config = dict(
    num_hidden_layers=20,
    num_attention_heads=4,
    vocab_size=736,
    norm_place='pre',
    positions='learned+rope',
    rope_theta=10000.0,
    init='normal',
    optimizer='soap_variant',
    max_grad_norm=2.0,
)
Each number is 128 + 32 x the weight over its row's rms, rounded and kept within 0 to 255. Layers, rows and columns count from 0. Numbers have three digits each. The size before them is the row's rms in percent of the matrix's.

# down: layer 12 MLP down (transposed), 704x256, rms 0.401, rows 645-679, columns 128-255
# gate: layer 12 MLP gate, 704x256, rms 0.496, rows 646-680, columns 128-255
# up: layer 12 MLP up, 704x256, rms 0.536, rows 646-680, columns 128-255
down645 101:167092132213125122176111145103116116084168140219069139099103121084125130102161133104117154124153118141169113155140149100139075146119111113134145132167097096123078184201117153161168095161106114128133099121079108189151152165117092139184188103133125035138128151093148060154125195166134091153106120170119153108108088163136198135152100133143146166145147240120132098156138110142087193146120
gate646 097:141152112160051114096177099133139137122110137128112068081137106168180094118144095106076098092148147091159130142160087129107125112158090145111138121117126101103206106130209130131122112160114129112161150139128135115097093132141122110112113099178079108094200144123080132141132143126122067117148159131134109187138143141143138088130106124129129125185084089114144086140105119123153171105159
up646 099:106101125115090134196056155105108145149108150154096102101092080136204148142179174132128095112122086086108078086126131158148149118117159087165111088186125096131126118154113181094170115122110086188135195085113155102107135114137089110081068139158128104103151157118078123179189133139133137125119129115139130084094169156160132127128116161149137151133151142162167159101204157169142181060176
down646 101:091140129127117104163160165095067170134110074146126039119110095186155111141115098098143070168134179164145143126090074138115104159136139090118115127135168145121174167193089137116130128085068079162167183133096107098097139129127157127147112092162112169124117134135154102104124136186148108124093152118187115140113105144161244120134112147139227122126169108096108184097136124096096103078133
gate647 101:162135122071136114100158145138107092156203141128151096132095199155148148122157213149165150076121147113142136142127087117124089177108146157124132087157121102137154167113122113117106095097154150102169109112131144134102227164145178075193119153097124103081099100140099116079109133082133145103185152168068145118157103141074081142118092158157150128103159136144129152155116062170130114059126
up647 094:156169110155075131142111146120053182107124132083113127062156135092090110157191185115121071087176097170108124105134153157118121151122095109108116099153129085148152107131091100141107089139135072108127141173153108070101093122174093137162129096154185169164175091161100177129178099185135179150089173161175165129145116100145168133138169117152057114129131108138158087134097136075108155157121
down647 097:124146161135128062133125166116122107054093144118056151154135156061172099038106102129160113127112153172101085162125135112147142124154184132133123104114126134110124112077094146090134116110106133079154087159139170118106149110161133119104182160114158147120160096173077160175158101089177137094142127115142139021062136100108084115214133126111166128122094121168144110098115111151086108116170
gate648 104:095142126168113070129079120158139086113145162156062093168114138080128150192108120175091132140049111154216099132118108134096102109120155129121147136080101093097144150107215123158152126094125139069113085111094125152168090104103140144138092124145111163117127075078169139080093103146083093165144182149057097142238132047162172144139126149178115160116056110160089154139139093143133127175085
up648 106:088130175110122100133171144102059157120145121132132136095181129129114085176146121065149121154104153107181093150225069156114122154140129166159138138111149133105148125123113122116132097163134206193159086107146146173182133123141131130093155143169090068131168178152144126134108080139116126107148117118116104165169089143111133154156108135189168146150163194072131139159116104110076146175153
down648 108:179093056083128171162069180119146120145128132095084197120156158109096145099104166127070128125124122128129163130113202127122151124110123132111155151096076097155070136153148122136140134094178051121148140153121147111120152073098162109164073114119158129136160117186178102163114114139128158209129157155153124119155125198130108127093097215169134094129131104104117116143161178153176145132081
gate649 098:150160163122162053079147070164150105152089150077127157121086122160149147124115112124136140122155184198109108142136155155134129134148125132154138119120116120101111097202131098100192121101109102158116125137167140120095101116161146131132106112140136123130147128088181149110169110104103097113144135124094056146197137107169137136127125131178188149089119120122145093111106157067055172101132
up649 100:181140106141153140121189112152129138164124129154105074114169114145107079128162118111118114172136119122120120148138131142108162138045124129161092087146193136155139132129052137117139094104120104132089128142143134159138091133128134227158099106136121063105132205171111154099168164154157125117100102123153142152024116065134169126130164100164119100106123108125130124096082124104121178195093
down649 103:119115105128119110177085133123130123146136184175177124159045120126098155105140127181085144161103121160147137091140135121147109157097139174074142105142144034163123091164222068154117076129112113139146072118097176139204124149062127077157164139150113122136109106103154088142109160098095085115144166150116070110144100114187080164130111095109146133131168122107146153155157074144180115117156
gate650 106:113124135178154154175085161135108178086100154127130151104108105078088061110157160117162129111094157182127064095113091138118157077132165142110221099145130139145144115107174148199139129130070116105112123089117078079141201126178056151109122160137145181121100159120095164132092142160138092170141080146112113141130082142140155116139181213124102076113080103094076120139128176127100117110141
up650 104:168082123132124144135166135074126137201122175090158178139154125147087124114088090134182190088087112198142139145143122128171118098158167119085071178105123159129171168095101146100107164106148138158179154109130156095085141125130190128077136145094145112121128116113157121153051156074059149105169194129116100092161096140106137120148145126149131098154085105177118130105099146173161148088087
down650 100:185139132106151076149117139142018153090112115078142099154115072129183098211136115174167130117097064134155048144101102148087123177137110097099180129200113101094168099123102080154193115117158100122101114070116116102110130137148114132148118105148162133135131127142140130132132122143127082162113116109120156127111175177107104095141129121118120173174117076129134124151158136151105085087148
gate651 100:165121087121106139056116064123154163062129127113058100131146129130078137105251179084122168110126131108125100145099116078149143138129129190175133158099117153106156135134111111192190131150111163075114144128126080119116127072107162144133091112113115082179074163064065154139171112172128101072103136095135127128151124128115094104135131134186118108135122078108174130086105138093119112143085
up651 098:171140084110088169122086190135182124133147133149083127137174102180142112110173149167102164155061167108140107154125137093148094074076171111182158103110105144144141160120147136115128172148107136155130180181095140116094124136115115116121107176139124119084175140107133214123100161135155102110111124041094163102117117099125101090077134112144129130161138128132159133072052159191130170196141
down651 096:130134102120112140134169160101093130121091082101177123172176173179125105115078138114121119081084102111172158169088199128094165143132096130178159146076103139131129180153091182122105169161136108069114112068082072139154147164131110152071114128105152154134097145099069144170124113154107187131065110143103137119071135083103067183097117133164170103095095131098183198169120118081148130162100
gate652 093:173139154154166147124118146133142146122132147154197115078110083133123154166125061171154135167141135107094144089128082095142177161132118103114132104134130109154130168128182138129105143154169114118160119067159093148122152110211131091192124064130134105156156114187143161117174109097144151137110146097088145142105111102143120118144110113118100132192165105113114062079148111143089149100076
up652 097:074137148066117125118112118134170145073091071169056145125124099163088127103155118118110093131173153153179164153120159141123046094157118159160165071103106113158174091155146157090084134160154122155091156106113085093115128121145149191116135114129160119118122138112112135152172178127137183142121128121076180080134126152187075134148085137099149164124113078160080166051152079142119135165199
down652 101:132130115128124137135142166113113075148099164153162129167144119068073171134033126140152141090090076109101087071161098125146192113124109126117129110192143119150070141170093162125176138116143072145094152111168116138101102175144110153129055125159137182152139119199080191117102088182112160165117127112068133113110155110160145128112077084126088107154174113141143100154164105149086098088124
gate653 100:166110186145148135102059146155220082135069149157154114125133064140157105167158102137118127147074088138133126113099081152185114134168103163127141178110175129157116125067075104117100090091061135136150175104134093151170120144148097102073157095113190089119124071165097158112135137083137137143109109043124137128115178094097102155145096100097159163095112100133113125110107129167153100088078
up653 098:105088106151132138119113130067080163150153122116118084174166089099169087124143054162153103090129169157081132106167131090137099065079147181068144087151129163119118132091092166131147134156173139121109157141068141126119142130130158114070152078156160109134137198112156132134104123136112160133136133134177130144169080091143139070094122120115150171131098117072137081118121133089162071066115
down653 099:161130118057193158134122076140144129113116069099127070119167133105212129136145168144104119115136079136103075114111086170164104132172126150140171089125124130065133152086112095139186168102133174185105059140177053165136149186140149117106155138115130112134165113185097110085140139170127135128145171132083152143129081194126144110163201130099139140121134115202138077118133127176172094155094
gate654 102:180171111133109086154126100154134153142116149134150130129130133144162106098132149178179163131128123109147190080166105132167109171118114092116112141164142156097170170137082168145137057103149104093123122119174100138135150142117084157105121111086154189192100147140147164149114165160193171134128111131166158099121140133140115025140154064086117162171092112156137158121126123116208155147124
up654 103:160163108131171150174076114108147109132147151186137166155127095138202089112114097094164108121137070083062141082081103100085094126089142189133111149099155141093142188172115150145096141083154103145117136135078123102108090175157188164161191117140105069080128155134158116092151163092148145128123127134161122103190154115172145089132098106179088143125125065145126095100129120065139130143116
down654 107:161203169172173126075105093113122164153118153124139130152116160097127117133143144125141142134143133130131137104108123212135120148108150049139134129107170133068171116096100161074123112134117111169114124179118151099137098199105147117154142095086179104147140086146181141136126097110132152144203136118060111112209177052108173159083078065141116069099149125190132194190157087106138138112129
gate655 103:147099136169114140131124147171109139081176127096176123184120080115111110148125165063157111093112106112152183131172138110143109121115106078123150143079118151106130139136089118154051159140166066160183087108108086203144129135132183117115152141142140094131139121097186147129131133105126186083102107128105156126209105185153128168114064129124098119091133107154138157135068115044121084139089
up655 109:116132153104136134135171111099096122100130113172098073193124133159141149110144167143101153091109114133201092120178178158143109103093107137131177117110149130163177121136151152147128134119130106138190101115086098124190126082083079102123126111152217167178078156171129089076118093130116151201117143144094096056085157099171152071111129100116131105087108116182169138081153152179139123187111
down655 107:166109118130135152113069128139084122061160131109049091057127129085084202158152123122097096137136085117180154127116161090153102135164122117063109117169117111135151088186114112177128140179148136111143105089161105142095150132129151119118089103072152154138109087195153132112131198134106136119091133115139182135159086177129128127120118140098130155077141115186115104096101102094148155160106
gate656 100:144117160138150112190170120116189121118129192169124130105073108141125122163189099126157124147126166164136120083199109148195178113111129117158168136140124132151139075170075143157162120057102136097100169172107075091176120062174111114126107123105134184096073124187139054115088130086120115155106128097115137143141163085213068129141170130193103160108120177114109117177126156143152070162077
up656 098:111132139135109107100200089148099105098128116099156122062141078196184126101162120091149174115138141154108128091177129157149178169115151110132182148139134121178116143104065145151200125122100108108108137157159130120151095099204136127172121085125142132119035071146109090146137153126097117126158098153154127094104121171131112137086131161078120175131160182163150133183146119121107128193123
down656 085:100134151164086106107172058133096123101140132109148109126105084104114156103138120135099120116064149157156162099108152146085191230167089116117206116088123092160126167146130155111104177101123125121096140103073120134116173121083171105175148117085117098132088105075122150143141145099157056080128147138176132124110118124087152155179149129139141168178137133112168129103130163194153136170098
gate657 099:113157149108104078131121098212147135105088175098192086138164108111120127152139089152127105115099134152157101150165141114081176135090121151151180168145084145145191144216179154149146157072106078097131113137148118090143109090126125146114163079096168114114119052135179130134068162070126091216113122137120099175132123104123070113164123160102131113118042085110156174085108090198120119161164
up657 104:136128092121144151078146151155149106181087134121120127114135101186121120119146103125099102112131174106162081115105081122216068087127131183102112092142106129126131103097090091122103107180126105195152141148124155149128149114116120043142080117127106177141127169120098147131104190207139112122117122120096152075190167199131141154160086068115149131059094172125079130197138118115201138088146
down657 078:103100095135113110106084171123086166173140093140104103155096117106148079115124150084106109150110102204117148134123121152128152119182162110111181128099131153134125137133139113175137134111122163095157102161177112147119137122105139123143145143079137161083176105135129145124087137105141122150124136150097086145073124109079162126107084130142160103122062087146111187123155058178104139148145
gate658 096:134183158100182122104139104124108175120139099163128146109125096124146169125134122170112117108193121121137135059138162149095124095109161157092105130117182145118118070118126109146048106111072131165106084120144128148159163137182207146095144136143118128145197105115136153152124150118080174211155109201182115166129137154053156146096156190135124123150100144121109141151167161125165175130111
up658 102:105170122113142118109129161136188118153219081108129124118160083148171133140130148107121120132140151151146085111148115098152136157144097124206113103094127133097186117117115138120123064117103124157161160177161103150121113129058111101172163086186164147076088095110177155157111117126134115141142137145191088143176143166141127116137093162148127079117112138154186111163102133194166119145136
down658 093:103118158111048098109098097106088128102128120189129079124181175123155185151103169173123122140059092101131197101084139122120061145161136116136109156152118109090113175092135147153136120118083133097149144126151123069167120139150078122110052106081151142124123128137091112136116131135166132083081151154085131118088150134148179185119160066088125088141112130112060144094117108119087153161117
gate659 105:131108141165135180147151110107139144144057107104137132088089161125139124208128154118095118111192117103146127098170125169180119181106105070144198080086093087108069183078122127153118096124129080116103132120127072059170131089081158062147138134095066150166171122122116148113180109146128140124169100162169134129075151133166097065154063141132110178140145164069107108145199126135167102121185
up659 107:146131113114174166154099135172081164180157160097117112148094064132149093056138140133148104140104119138117143122142146112153155092080146151141131166163145121148166077125115117094131147182121163118144147157122120159128207125134091190089105110178151091115106104110157143081077113091160076142114141137194104142166159183125132116122129120092202187135085109136105096144161152143170133107146
down659 092:104165141194097126163120131109147122092097133160088134132173165077119107122099139154142156049138109091169105134119105169120105168118063158093183065090115138131149146144126111099126188104140101074142116119092111123144107116087099084132157129096096132159070094113139136165173113111145158099152132131169113073134140147175062097120090124088077104080188176046128118140203180111179121123097
gate660 104:134091154168211125123104129116119166112144131161110125123119097155102110161114117118119129143158203122065126097099154100161170126083173156135152190191103138148102134121180121129203145126109194108134183094177122170056160092141180111147135112129154161153134122162141194142100118048151156121136145105095140157124097134188154131118086129105135096165133119140129049150150111163092159078164
up660 095:226046127101158104106150158122117122123083083218092112095143148133095123170132142134126148117138085096111139157156133106130098164148086026060142140124168120135107109114158183081131099129149141145147087070146159110103157092071128134138096101158094145182164170125152145172169146114115060146183092127097091095089159153098172129127118142149152138103080154131117167095135178140172109165153
down660 099:160136105066137146092102128113117098132156129091170164145129112100117131107141216099116088109074119159147076136162171112140130185142172139140113073110096138112132052096055112136133129156102124132107157148111094174125166110107084159115123083104103133086127113100150082087169144104135154111115120118129068136133127184093147139110195134104172152098172156132101143134159111201162170128091
gate661 096:178148136108086144142106122097150165113123144095140124125131149116109120117105071125160109134179227137152126149138138156150168206105154136149065143113142168088141044145128083122119108090136118121073118135145124155120062121130137201082110128139170145178099196104148107134112132110144128133092138150064136154119173122113162088096084159096170127214123106114197148130197156172118085122082
up661 103:069183166147103120142143160124109095084118082130072152124127146096207179137125128104145121132143140102144084127105068126108148131139151098114123097131106142070108147132070123137112145177133085153107101141148116137073172168117173141168118133097147197149081126111136106159135060141149136112124093108061114140096129120078140180124125112124118167106194095137064159123121120161116109212096
down661 098:123133113132109128151110125110134113134087102062129122174105130139147083192201135198126098126112169118122154116125130101144083076075121123181128139112143191209132100113117107108167068160099182153141153131163117095159037124115093176095118112170102076124136097115097083140144126179146110126075106084154133101137093170183136149113172147106101102107113076164155105077138119084116122104086
gate662 104:121138143067070121083158139110111156083138149134099058147135106110131117077186125149116148128115196085122105168142166096157107107129159153069126179152106148141138147201092106159160171075115114068147106098094074171126132102173123110150129175188095131111116118087098141134173092161158135165172186126087172173178101073166148138088116110149086150101083051108134156133143148125149176156201
up662 099:143111140131117115123136129111138096140107188142115192103136090158119159192112112135116145165146134108137109169110126113136204054125129145116144133158102205159138102108123133124127153166118098104091163131150125147155125157146120094130056088102107081147140161131145059175159141030165119133163162124097167112129044128147119200151096109124097171157113088134141152107084144083087169099125
down662 099:128143129142113131077186127073159125117170130131074146101127067141115128080121122154123086113151139143141121143113146076129138063159127097142113127169100119128163066141124107132162167103091108146098128078109037136132089089135174133079121115175093183137126106136133093124145166167144207044093128132084131156173121135134158078054103179114132163086124124109147109168163095147123165126159
gate663 097:135145112099163128110095125129081165145171125133125168087153106106150114189151128177138146100140183159135170117131098076086132104128117114151158142071117146079148114115077164149082109184147142181112183117138136103156104127094170109188133138115176138122146167149101095117199106118115084093122153137091152110083096074117123110083113118131133153169094121116113142105182113153052117145161
up663 098:158112056108129145147139174137125178131113152121168082148124135121089147112189089102138084093129110147133152108175093120141167168170162111159143113142196186110108183140105146096119136149158096133095099120128138065133124137095079137124122052145183164143119082103172160098160156117089095108107154119179109137121122153094192140188107089183148134134119134120112124132126114147184127127139
down663 099:185084177085183144097159149109147086167105123098145105151182100110116118171124109118132127180103127135160093137192123134089138130124117134067140122168171118167138135170167165124052144186082131114179137161135148092168086145143130111196192146130075148134096127126095163100084103119104073164106117108139112158166111131171076090143093113179079139087159135124110149157127127117164148095123
gate664 101:084118073165045152138125171162125092171112131159126137094150114164141108105121128105223149101081096110131144105116090111136137105148160117144142144151160162162162132110138153122134129128096212141141144163188126144154147129123090042157097100088155106111108074142151089113087122113059134074166152154144132157123108238173109143122114149126062141160157118132076113152102093133183113108114
up664 096:139111095108096114123161097141198081171115131125156080128161094070108128146084070155117118170125207141117115120151170075124085106095140108103113156123107142147112086115130122117124158154085165092084172133130132109123133095090134105163090115130103093147124111135151105127149143114221087137096161121135111171112113086176119150212160143134114065130185181129108125134109122098123111121142
down664 102:176108132142144138146157086126132173132099137061100134163122124113129169124081163110150072143083103143139134142120206083147173133130112160131122133109204171091096107103116153082120149080169126117102131123169113084128139175185103184156141131119125168152099145145038143192131202133125144150056089149130202105143127128128137097157113203085144148143150127193169141111105131108141067114140
gate665 094:148176156141119156124123097131111134130090131151156159172166108133127131162151115147160149146164176132071107126173166132158152129118106093142123127056124118143086109125110073137082130128131084123122099140175098138137118097133189156116089063142122123153149034112150181145147171125173188161077127124156128158112113139088126113138097156179177124136057120124132132135138166200135102184120
up665 093:109172116116085099123131138172090133103126149133064124156092100116146140152113131155145188105101181125140142093117155115145100144090073118152084101112119134146087193125133074140180143110136123080170157115118172078182103101155119145124133118129118115119138095121126089158062156132129175135111098090100118141088120068079077186146106091065178134135119142155143129129097099107106061092146
down665 095:139108065074082086143162179135096099061191133113195145134122153143188118127125106166083174135158156073124126128096063124114125163168139120063071120175072094084169137113165128122160106118086126113148123137183084122163199131113095117115181148159122123112146135139096153093130070115135095161196149151123146140141119143179082079147123133106093141136123123168115128210080130146081132095094
gate666 098:145151138049126153110146103115155175118080092095101145071130094125110091141157144094132115150099085171138103146122106125072081107182130104151141092206134176168152152082156119168162143109125128145145091153147099064120133152090099175148110138169181131114114132140110160110102126110062113138163127213137127160132162170090095099100105121128089123113081102127130111163163159189131096093097
up666 106:101220085103134133089134113135156138095083130114095128083084143077151119124129099222058144107134130185095126144144152069138117133114078089174151101177169111110125192083142139117137131132119166082175117101122109114084214118102123165117119131140127142139138164169057115071203115128146149183168106117133182135082122087146117128100138093136125112109136111079136087125130135151154072142148
down666 100:148113096116166147134120136076160101145134151131139150185133152170070147156128129066127111184098116118122159140103131178123088121076165190089101130075117121120088077168154129061139188146126146176155131115088181149130116106147154169151057103108073104142079112108207150133121171112105162028119134142120099121166086145124150130123155086123149128144124171107149159166163155087181096184163
gate667 122:128082119149134116111178147105122192108094137119102162138090217101139067143121138131134122153123120111102172136116104150140108119074064074112156146159123159180107118128170193175121119133104181164164089091057197088148137108187125125164161200149125156136097120090091111087131085154132174117133080138060137136108156132102087153156117147167127113144067087076160135125135155085070135155143
up667 116:160139123119147103102151098117155123135063105123108146114117191118166111178085124105096116204158116080086119106099098203126090134054093135125163146128101104157133126040171147103113141149083187111081143109128155143148161076174116123124159129180143142145114155105146127094096107159127161196092135108082089111139135108102095140132126165180069125122120113167127083106181156119123100195118
down667 089:107105127088146152095099114170148134186156153097148139141079125123128167106101131104182168154175129102096106140098181172115180190114143114109111077147120090118183124111141161111149099115183163143168103137128161086105207186114128163155118133115092112174122126136078143094102146144165120134108160147127146134201131119166180121085106121100190136070084111098130154062136105089137129115064
gate668 098:097133067060163117034191145125156170140112156136127070086104135119097131145157103102123129134124105146176113135150143125122139128117117101137082105164126083111113121190136095134101077090131159136149163091123146124113114092122143178090203107142104106130131131181130133132139129139133098105097124112155066119124090144095087110130153150112094068158094180122089129146113168121078170152148
up668 100:091158129155142144133153115130148092028172145166144159097136109116075172106160119152098083177175107169093143161146151139167113094136100190090113155131144113160193094118167085188160174135157121114084133195155144132114069125186162117130063133173114128089144160126170183173158169178132128141164093089096117097163114081089120172123090144166137137171097128161118120169107129128100124100152
down668 101:149125162153112121140092159159131148151067177147106131138164147177136119111079138134125165180071173112136104108097140179141123139153184108203111136180066186154104143123115142182133022121076140133110171098156067140164107182135085125114164075120130165135106104095142118111182125137106134166158113152075156098115089166144107136138123189088090119156092116114097094128163149143149143100092
gate669 097:110152108138148131095070151130103122045173155167168065190112099103207162171139145133146176131113080134176112149079098068151058103101137157064127171095157109090155096155164113118146122150090165143150161130122167140107102096156080123174121132166166119110122141127112143093088129133138119096101130149120123138138151122080166152148179123132180075119131117135131104127149147087176135150113
up669 096:183097170154114085090139138124154179116104136110158106151168077202128123125119108145130100172108125147163086153098132152107096077133147129136147137096182136093134088088121123136102169145109113128155097087133071175150102128182180161057101152112103139168094156100082134113112099172185179081100080070102119138172090117087104187122148146172173165185128029106160077181142141119107135137125
down669 096:162115150084183168169114144154131132117133190074163126084090083047124098080064160073130139058144073094098130095116150101149087102079123108119121185208153151139123179156100105081157149150137144130157111163154137163156140060110134178115114121160152145131099187177137100081124184122115154090112137148130073167075106112078162061199151159134138150177133192176114107063191116137075114101110
gate670 097:056114128154134093099183103157172184082116076138156112177154142118125115138147133118145139106158163046135127149161181064118091107136114102071084121168067128140200104121139084131123152087091135108086136075118122116110081125188141149101143150122149125148141120124133204165088123149088110075112105112090144116153130162135126134171193076107111072138167071121066095070127118146085016107148
up670 097:203127149127131173114134114086183097134155084098131133142169132118133157093097083141160106144088139124103127110148140166128179139149089158153117206119120158133115147110047149137164100114176112175147182069104162085174105118079152133204094166116115108107133175162166148058095170106142174072110132130167113173110133169117114117175157090118101129143076139090152162104089108120109107162093
down670 102:185183192097112095137115191135097076169078157121148112147144118140193160151124082139178119118104116155137098120102104084142161129113168176086124111200110121140114123067110120126111084082124147124146138128131160117152160142138108095141098107104071117087152135116192088165155158103121116129141142147157155117178116106112122132106157071053099113186138145143111099134148103103136134119136
gate671 088:190128147099089183115136147132123124178101141110180154124146137105137128147101180106156123121092105160085081136056114147192123142115116116088160136083122078113125124103137090156107090079124120120126149168133121124126124149147164094148110102092162160147148144110129067128055074164096134158159137139134151111099133105085074138124101058124143177152106088142161116074034124064091214145126
up671 097:118114116176155116138130068112120110130119125091159181119166071123111104116142116143094115099077119178161105129171115147116113119157146145162100167115101149111130141118056064103140168116138151152163095126093133136106120152104117106134098098136044090170084085145248090118098136089095114167145132114069170030162111104102120125112114157154115163089175154149095103139094115067126102168139
down671 096:097124079130074076125113180177075163141081124130166091190165111172186183118161151122176127163091085139151168077101130058126115158141155125163141147143134129173090049129127117177072076128137176174176088158133078192148127147100130129155134092091122181152153186122094147149150182138148117107171140190139169119132179134099112122099104133129141135156060102160141129058128069124119190093147
gate672 095:051127166144135114080190105066097114110131114158133129139121130051114125171142186110099187051173103146112125114179102134139137119108106125140126179087164122104105136148147128120147154062095091155121145164085090103206130078112113172100099113150123185162094140159138142135144148144157128139113135114110129141107150111155152105092109046064151112140112158144154134152149054129060111176193
up672 095:130088123142030166113137125163133128158100117178196150166121107109067098150150134138132068169125161132122175165165151144140115189179088148180163117117181134150175093128111143142145163072188188107099122128144139142124194109089117129175118071127156126082101145117146104175120106130145121159171149135111096073157066125128141150101178182109062109168164116181108077123121138117113041110126
down672 094:053153185130113106188159159155105110145163109124104118090083078092148133165103131091173148075130149137096162094167129120097139129170163149087095188090112138135132135106142121156189134146138091083060126124155140184111135153094159141123060138084105092157142069069130110101082081109072029175100093084075137113103134099205104107137101142103163165121101082135192098103056135180139131113095
gate673 091:096132089152131088184169137089107212155183116095158143128166138119097063112109129081131124116139154151145088125108104102117158073154115136137092185098103084129132081126117113084152092129164096102149110117093107071144144135100067128162127108110094112086087128056061065092172153123149128079130151144108086138094117150119111082135202116087117146145107135151136123070124124161114182095061
up673 092:137157081081067099149163041134131102135169160068145112143170082107149162115156103142114160120115090148115114123083116176172158090093123089101106145065052182135095123175125140124157122111142145130088139098085126125126108122149122113185090204089123135106127113120163149098134154156148200173051164107157071125129143111048120135141149128109081169089142137065080145152173067105070193176119
down673 097:144140128126118201092087145167118093144058168120111098093107144216102167181113153128110113069131124136139153099153168125097136182175178138149102129128152154127155126157131130130147108132115164152123127161145147145092154157162170171122135106091124127177163161180156151156131173094147139115143145189072180134105152146104085173100118154107201122121100151155157094112109088167109111120151
gate674 102:093190151161152160066111178163140136111136122114111108137180126124103104087131136128140212146100130172127160107096133173138148141165134083139143123050160099143119192198183145095106109106148090110142106162176094080157140158141125118132141085117091092131153139106126147121155158141087129152071141142139155153062120120089119144124225182125087129133166128152139125159077143154154106131132
up674 109:114118112135091107150160150124116071170110083108123162149089189162083125162156099068141119062130152105171072135099118097106140181133192146104158079101133108109160142169133066150127122079111112180147117073147159143181101088169154099057135130124145112133135122095119138140124136131139173123153110092170145127125128126102105100099124084124088190147188111144103187130145094173134128107083
down674 108:131125133113187154187142106121140078112142087100098104153098124174139121096020095074105063139099127095131169130084117137137072100128129117082151145147127136096137148104098141087103192088113164099082155120082118178126168121138093166081146133157182105119128098138071159101073110128126151111214127121088126113115113122156086110132032069124129167156129102191153140166166140147150121084111
gate675 097:208114146177143169147103097141143144148153125090147153168087129088152153134048139153155095051130163182095129105117125115147166127124139106137153125096145145064147180114112150074150119163094128101132069134103146156103234117077173102104144144161145097111072098100126145140143185089179149218107138141165165137159071136108128103089124145132143127064065110145185090136164157057144131158092
up675 093:100137132122102170111166133109124104155146195135139136062147172096140113137089115123168048097184108198105117126157112133168079159120204165087127082137184137117103159120155113111142136158120140162196122143129136144095183115117106122077090178153096141085142101104133108171127173128134088123133111158149129206099101129136099116133139109203171132117081060116148161153110128100189134117142
down675 100:122139127139095114114188110051134113133093111130125164109097111158133140120129129149088089119162064092173080162131139178143156140126144148151102100101111204125135053123059155105112111126118137161114094208119086128134180130135157081087154134164117127086114125206098080169114168102092111134142169151135104129118112118153214147118133142190143092064066200137137130127057152135101151086043
gate676 100:222147171163193112152106120069141183078111086124095169175093109107116156128131194113127137153106096119127134114170095100220123106131159103107157100086188102074124169112120132096095110115170110136062159085151075115143149145146125145182138149174137156105200098119156127148128142087168178138110173095133084155156152150138110111167126144097109108122167105150126160149133119117123122082149
up676 109:113179108136103093198155101146144182112131161149129150085078077162126109179169051140162139150165082106124154071105121136109112060147072125250156107099111158146137157171110183118138153138157076142133149059066087152128128175104096133097095117157102140106174107118087170139204130155159126122108167194101116063119107171124131094101092092153125123110152095134128064141175100133093129117183
down676 107:179136102105137162164164066033124189182145117099128164167208163087137093120142181111171129136127105172120138141136174119181118158099140145081178121140174126132138148098094145124148162127120100168076085129198121136167138127138114161127103133173130129161172137091157155105051092080107168146071154096119150124122113188105131086135137119094132112080178185128131155165117149132088089123078
gate677 101:107111133152076072120149126152155167096127129118143060167158108122149161125135149107157128154088160085106123135134143094180186147078176152118187123187092148153104143130145191151071090141104132113118117127119163159106142138122155131151142161162070099092129136117152139152131163124095154124182194126180129098087123131127107108182150077117104139063180127110115124176143126120096129169136
up677 104:114097104098137130163166069149129141091116129068074096081155107130140073104159116161186144176121133124197135153118129129059116145150101111072080137141179086152130108144109088142132127148141148132216097130116103109156151159127109160158196109171165083147093181175143108148140107158134124142114140129134157106127155078085123144130071196142046088125072149169144090092104134130101144167116
down677 105:136156058172141149162131062094123100150097123165074117133107184129055170068071130146137149125083158128142105109128122125109135168115105100132164126102047125148126127131127112180095144165124048124173140119151082090183126134161105101126140114126156162095076096154126091116064135091151166178118097106157151157152146085113131127160093167114175062149104158119091123110129157139128118153170
gate678 093:135169141105105154114158122088138140122146121166163113133113064077079160124108097089093101149149161042105093122091147106137140144144167094073098147111154150128123200157085122092111125171155132097128120107125168136116117161175176155109180135105075100110126107155142169091147093147116133115100148034121065129190113156080207145098121066101131079111157143142125089137124145152102117138174
up678 100:144075132165132102126154206095129161092184162118105187153156118090171120137122068081179118129096112088074097138181135129082118116117182149175141107119139121159118102128127062090135107104066186068163154109107115106133085171130122113131109156140132159126108113098110140074122129213104141151136123158173170157139155137119091132113072186113170173139120155073172133091169186133133094151139
down678 098:097112144130132133104089176143122084128172111107144130071097135119158070167160152121126192162132185141173095118127111140077150106112080122148086133147147143084183168154059159101121108109062177157074108148142078136070072157130152134107106151100148164140148123119109133145159169129149138097077151116076130108173105145126164116168188132104139090138126091174122122100134157163187166037110
gate679 105:146157132103102146096124124123147105112144127124169113131191147156136113090068140143136165097148120130085145148132139160142128112107107078144124133140097139042177115099157110114056126053106137129136074138100121152089137102149157136157126172120083121066120139145135142105156173144093099085111170147154144101131081175085143109117102185122156094108182103092123166064121089165138111120157
up679 098:089107139095147156098129108145094138188110122132088123120127133115116145156099153093077170104199136098093084139108145126093172146112113141154151089214106128129114063117084119087122138164137143127096034156112150058109142176154109147095121122169120109146147116163201126080089108128145165165131082141145088142184165133100147115134110100115112084251084141099087131099169118110100137136143
down679 102:102140119108121124136165117147132132074150092136133129090102158099192140138142146121151098144112057106143077171109091061097145112141117072113104049129119160107126098171136198084112136122110135105131076167187118122151103070175107140115134107117154143140104031067161104120096129159104136094146099164142153079145151134143144163112098102170082082160120100102151101150143087081142111108105
gate680 097:160112171097149095130134093131181057121160079198147110130072164197113124171116136158098150144172130088135118108146146164097135163159084122110137125108122151172139133151102160137088122191159113137099137090108093108172102157097104098161192109204087111162170165179164132147115145141131159160156122082104154140151156084104186121038082133187083149124106089089130110126101135102091134063122
up680 107:124131147142163149163118161163100148110097083150097095136106095152104088133185155122219127141061126099146201192120118080165121140133170154167095122174181108133209160145150120113173124058109156160155114106122098186100138085142095188118123110059154075087076122127114131089135141102110118102141087094133111053108125175196102139101129089142142119113099138120162141175128127098066124188147